Part of a small language model's weights: 7.3M parameters.
Each number is 500 + 50 x the weight over its row's rms, rounded and kept within 0 to 999. Layers, rows and columns count from 0. Numbers have three digits each. The size before them is the row's rms in percent of the matrix's.

# layer 12 attention key, 256x128, rms 0.111, rows 93-255, columns 64-95
085:584479478565600581442531446434538554500562473507481512514494563462568525583510459521543432444534
075:555445481548571470417531531488562508557500495545500556471414544454452468501642453503542487499434
094:530523451535561489490516480556493488532419439577406500524515527523509498531489479524525504507505
087:492405530446481440516475606457568444476451501611460462468497410488489478600535520449510525481486
099:487488430567538519449545460471552525458457459453545523438498557556560468519493484535438445584443
090:500495505490522487535452548427480538551461587459558463528456549520517490417336495492552508545500
079:501560596468454506496456558466532615503433532510508612560543536554504490451504563526427511422532
089:497490519457434506515483443491524524552544483484405463566490511495542483572624506438452416565374
092:494504525449475449475517465569481551471564579431556510459453437519579497477442411530528560541414
096:535464471507498536377492416597507422510507482483518511599467465499526427527534515476592545446547
096:373446509490449459516432478494509535495456437462480433518522502527485467464406474504450559443508
094:467544561515408497506433521523422509492409457506407460521459509414522494505520497506474532600593
089:440503584507506442452471535465444453438425576444438409500547614611477523597450578552560463484480
091:563458551459468516434536476470551515434523436427427492528449519445439472464505494459431523492479
097:539501489464504505435402519600435508507473480478467519539559493403625480414495489435515412518528
093:525483428508544527480474482535541515500515503446414540466491462473482482594497479516480416408439
098:586526439489506518542441452596417483509524434575427575511581492421514524435428476430431605510462
087:548513479490572523448424510524442597571458515524553596530432480419575521509564493506564468526515
086:416542471480441456436473487544574409542457442373579508528467432437524557430405578533453473497523
096:486581508478490504468665442456481475523452490562458529462487493480507531569517466455572492462491
097:535498476483492476464526499522437545548539480517450473471520516517560466549472550614576589600403
092:486482484529482407612549466552499420482487488506515539496482389489556444612468454433383499498432
096:508456512485531537547457568484529514499561501527439496536482544434478485388482494535483504571471
091:455502449426638498457403434442422489523562479531493474396541420517499527588453489537445428582550
088:419387413573463483329481413545542466609464469515475552489525453463530534495570528445457493439427
095:459551461540507595605595513527462479436598542516486508531594588486474557516556522496436519453459
082:453513496455454443502538407515534513472408540494503535438501527562520510487489548511471468543594
085:461442456457516574525472461543442505581532575513431540462454464502542484479450426563469505453515
086:533546518489497417489568585459449477441525510496496519454613537475463474530437445491496450525553
090:582396514475530466625537502519526420474549478385532552518465527517474452477538472457502440508536
087:427557447467459487518538486505375455534520579432400499530537494512511483602515514519497494409584
096:542458469477518491513538480625529538565467429400388441498508567517494504518455522477500482518482
089:428420567448545513528551510452559608609408493565525488500524498472437532503536475477509507501520
094:516441496448553451465531525464559571502493484531522464490500516561550539467513466355512495470471
098:541400541438412457569526505481460500533619501491467532490538616502513567469470530640570527442542
053:559504478632432483518495495502527520507550579547543470464492443530493484492460592483397477494395
058:490517512507463482525504493589503400460583496447467533527478456471542606544440582574498476554458
061:484422432505550548413319515425541521478516510461526449525549596477528493561481532481554485511448
062:531645521531401485514492427571439466499483554439462463512452376506483450463571497516358566574467
070:516501540572495527557551490563566460515522525493490544475444469566508476488601570468481504485506
070:521443619447449516473466485477483457500554444579449492561473418421476576498497548498539504492537
085:494482527456482532473552496457511455525605466584525489520439448522492636520494538490538544525488
088:542464512534523579538370516431584510418496506474486446467500529490478432510546521492449531506497
101:518424540532455581536516450452515502473592471526549573438438461534484537454451468491531541496447
108:509498581515589442507434423569533498454470429436564436598461535433560466498473561476460543562550
111:607487511379499506437423515504473481459602542525547392457559490537528488434528507487491482483402
126:519532485530454498496458564498431528496417534581522500502575494473565440420556533525565522544563
133:555593452536420506532507546416496529456541489541569469519493351584439446453426393508515517536474
144:477476414455509524435529476500425477450541555557557517563516442411497572581485528488452482551549
144:426536484502532543570549481498542567478614540590439510505506539457510488489486479428494464534556
139:463525543456523528464451558535443513469612494489503531498552440524461494553453453546604439414473
129:518519567473598552443520588447506490486508524491553566488529559422497499473441513520498437628459
129:511638408435520532469547527458432426487466541466460493523474532532448514536567554520474527466481
131:452590427539519458520426489397497468458574488572483537514481453537446566484514542536371536504467
127:481435488460611539503461544404528475487467458562468570525516472471514532493461531531467481484455
139:589557466490552480447470550431465493440500465479452576451533590628490496512532458508405573494538
138:588501502467468537583525449459502398444527576450490433476508550581525408573538461526446498593479
144:411518517521539499486554477531513561475583489494491560385483558482484520407563501435485542462407
121:546426507507569434548475527577448500477410548532565515490496353499487503515559472518465477583490
056:508539481558457433519568433473460415506509498528478535455481552458506473462486393514542501513481
055:545614522518507547566488441520510537507485491591526516395499477524525502509500436541496494561529
059:456463592509471462516574552454520469500557476471434454583473441499457474500486509448518468435519
066:544548470582546467453452435551538468546502589481523503380545503558535536419506475468493473546488
055:414559390514546457427439444572481525485450492533538517403559468486430531539529561594408502508509
070:533562494590448484539503508512459534476448547469487432411486448542500375508595548493389550532535
073:523467549459426487549373469507563465459520509517465478484476497479509445437555556537471536525569
081:493438507480509444537486500441471551491426493424565477482523605489509542403472437474442510438494
086:416558467493450454506574490548442495543482449482464577455523518573502567584472589546465488552559
100:510477535425459444574484493634527487496550401529487557540569391505512419520554522488506499488474
106:449536621503497546492480486539518470500473532439488579444431493480496398473553573511541601511513
128:528475488428515533515380525527500481507480563511415438516469438505586464490465455527492516543372
146:470562565533492412557495503369581481458535567554532479520476446495540533403478524471542549534420
117:589456568433478489458557545557447519548476533604610470514432588534517498446441453440515501514519
133:377531443501511506521497533531427503499415408558492467470409471496492472450512515539540466538519
147:575543360468455562483528488488451590563535441449477501519452434420529552513501445496526490647531
130:560534545518383513512496526462494465500505397421549548494498462541516561413605533450395438521502
141:422512409500479490522491561479420610530564584446558484450423414536475589496482418540442564562609
129:678545426515452520557536469606511429435451469560466553452521457535529480499527454534528511507509
132:490484582414476524472477539526452465479534539465520457485466419567499573516488546499503566502485
139:517467567444474525391448522468512516549612459506491591501451495509473499400536488429614593507580
136:526505459475483443484500547522554425392418533511474523497563449518422582384477484518541472457566
138:638396471526465454484518509465543459492510437547388478496429467530492540509574437476550451568518
127:575557486486522568522461550418447524511455494493474454541590572485509675478526452473585519539476
125:457495531480477479573502538487474563463443500574548489420566470470576440554477573497486548479484
149:357447535537530532490538548517499423523489440393526457464471501561398529560600539475602464526508
127:589562446525565457444412552525475495479552543530459513520479518490400409486537478435634524482514
145:604522420420537563562561528517531461443518530488504512444436517451504493467439492449521427541481
140:509455412485463543488475522546579497499440514564479508525553464450490557448401521460514478468510
128:422418437509472558504430547473612545444504431454502590527489585474427469503504558509485531567550
144:495603573502591392435509505492552490521507603571557516517402493523486528486437490597549464490576
149:457442531459469520542426502528471514478444470536561482566429485456552499457520531574502547562431
129:489465521533416449395502467469536491492514458508535423520608515504481539473570544427427546438527
135:429547446469562562495537566552537477499540537505550568517481520485456490642567480454445468521497
131:456589534534521523532533550539465495572397558440545421457481533487369510462518570553559498520592
131:540437544496524520521374558586480496518571520432502433503424432562561511558478627464471579401548
131:543490527482515501487489514410548468488418549489501478440463466465466480517512503509510509487541
138:602540470660486555558554535549522492474492503577521524589479498454480431432494550490486554565508
144:557469354493527468531561505444424589450541444524504559490573533507493568496537467556562519404582
134:398568494458473466441513485433528450483516467489414419462501518564564465470498499542552577578492
063:513444438469460532512509500573511571447522510434503611451410459470534538494587516531513538549498
083:482509508484477547566484426534475521573432501527462413519526489443378522554529497505564511516477
075:368509536446539481479438507466512510537578516349458521548465424511472584506518595454568464430452
087:444515460462432588488520486456513592443493512454452487485502556468525484481595557444540461478424
083:566504588463459537474560520455429467472497456529494500446492504456508565511451477525522452554571
092:467530494483560583496503469409549496479424560505482436512464561535452495483571506541536518461538
083:547532530544544433526419494520418465434488505503461469549474492540563570473491519503540497469476
085:393520542606535547578458444591559465555527488544425590458490488515485494442522586471525479443496
100:548472515528468472488406532410451572581449470495500404564490515470513463486518541459543527514514
107:503480500560558487539506490413489571451449527471447474509458488421558519514372474543612578417417
083:413486482501559507439515540486512511493480501487446468572508547500530623510401506490533554465496
093:456445442441496469489469586479524462434565493412453490539406500492504549419451465504459520454443
100:468607460601468425550577380463516508484465526473453511368488462535503468467560508508452436512586
087:430464438484446487513490506514611436508520451497541506495502625602485494497444460522453575580479
094:550532511470492490451523538496537571470571541489452536563606466393505654473423376455448422522482
093:441521492429517482512471470475458542419506456503467505453511389494546502447516545454527595549431
100:461595596482508483548375527520495461541464511468490425496550505582536491538443489413425459553555
092:441453475438520404524574510516529485408557431573589568518528516477411554593485602504535430550542
097:519491523481526430522583516433525501500448512492425438509524612572389471544543479464457559490532
098:431495546515546591504590560486436498525402527453514472515551477571400483507489508520362529568483
094:508560468516422533470402473542470455460473463503553399554434530416523508468512405471429550481475
085:509523557416515516494476506494459507394490536368478482483503517569478477513450507562513559561537
099:524624490504600457492519516434503596526435444511477461467566427530481482602372444553487474505509
104:523580430439450536575516503439424457453575499518492506459480393502472498576451604520488469532442
087:528550477453468595448527432500541514347476418478494548545476535516475504540447450502456490517455
081:485396426513410586464520533603470508606490507492448524480538535508508436547535441384526508425477
086:439449525461493521467484481530522547436436427491533493531494560389577419518495494465528568511507
077:509610482462404521547499465587552528547522512424543512454562549439514499484465484358458440507472
092:534417522528480460483423517486418458446464408502519452484462427605535436477620627535500521417443
086:467475431491491458538580506496421508488519452465427435467474550523522414424456551434495469513540
085:471493438473522590473529544521603582461552541458490531480413568611479512467489483500447383525451
098:506581515535440492624499457465509518550476484485430584564515432397498435547595459469484508564567
086:482480553577395535539480515430486569488453587582567464395531480427486505504526517435452581483465
095:497498386528483488537497486537529594443492490420462534494437536494536483538482489537499525456473
101:520426485482453440450441541506408441507502453622505537505444577404545442513557551511497477478502
118:452495468587508483577544582434492470499560436516489547482442464488548425547475437622501553478556
096:513485562453491502514398508487501456495564531591438515448519521452403580478516460443456465515578
107:433567414493492539485473568506478583462555500446444493576540545445500522523475583567609523528560
101:397490525466453517406485456567508380453506522477499507545491524570457548565457464544535559499489
091:604490499523436574439439514506541490500505424447506567564509466408549470421544507450488499467504
098:563490499462511567472463492504385475499506506502555590486531507543467598540489567554422533551581
102:457431565456440549470479553483415454437446459419465520516478517535473484461525435468537507517489
099:500581505508465473398536632429482493526462536529526396503566587481475578481506497524417480542471
094:464450523424542564542484470610513513505517498489410493570504483505502585482459493485476441488457
096:459493521493457486559573557466440472571538477435503551508480502464474503595545489483448520613521
097:575451513453479518566368438482500485457514492470499404568561526518495484462461500528465544432547
095:479511409571446384485482453590493448511528569444512445504422484512534489542523516425501546552516
092:539460543461548513531484494581438497546466555485501470485482505462390489497546470544614412490545
090:553487494461453496452541552544516514507421434522529520446551467493429605487398483529508535480562
107:529398531506454583540406469517529515479433514419454401553419551514500543502565417501428468489503
095:454458461460489492577444515562544448487497459529542484471468424462506521439445552493477486488503
101:575444513565558526532488547368596439491501493379504455547510525502475493385490553562392482408556
089:571470465519501484573487467494437522538512504550458586420444482545500465512473497538483551411491
091:515506495482524472515426499451497503459479503439487529476539559468471537513401526470417554532442
092:465463547494574504543510563465521520495576443458479464442485490440483539484599541436458526532570
093:473549594493529510536583485572506510503474529494514492421553443470482494543497466454523510552472
097:536539467521524487573502560620502394522477504464459454466563462535520572559484434467513441541504
090:532576559425442509512489540526547560465537471441497487532419522514570499540456550523406532459525
093:497518498550451463439530612457539509531487520496526487419469464479509462436559481580568467539510
087:558489426489416601566470489537580483519473552546438503483437484533541489531453511502523503475422
100:539590461556439504523593426459531462473481592511571561553495497471442483549565483427455470487459
093:599469494591507485482540543448592473437389428539489563564508450481452555510463517523500485437390
093:498498541441529506454590490452569413522557527401514538503552337528432514557568506488539476514444
098:512569482529498503478576524501486583417599521430554524434469483496491475559550444460512562580612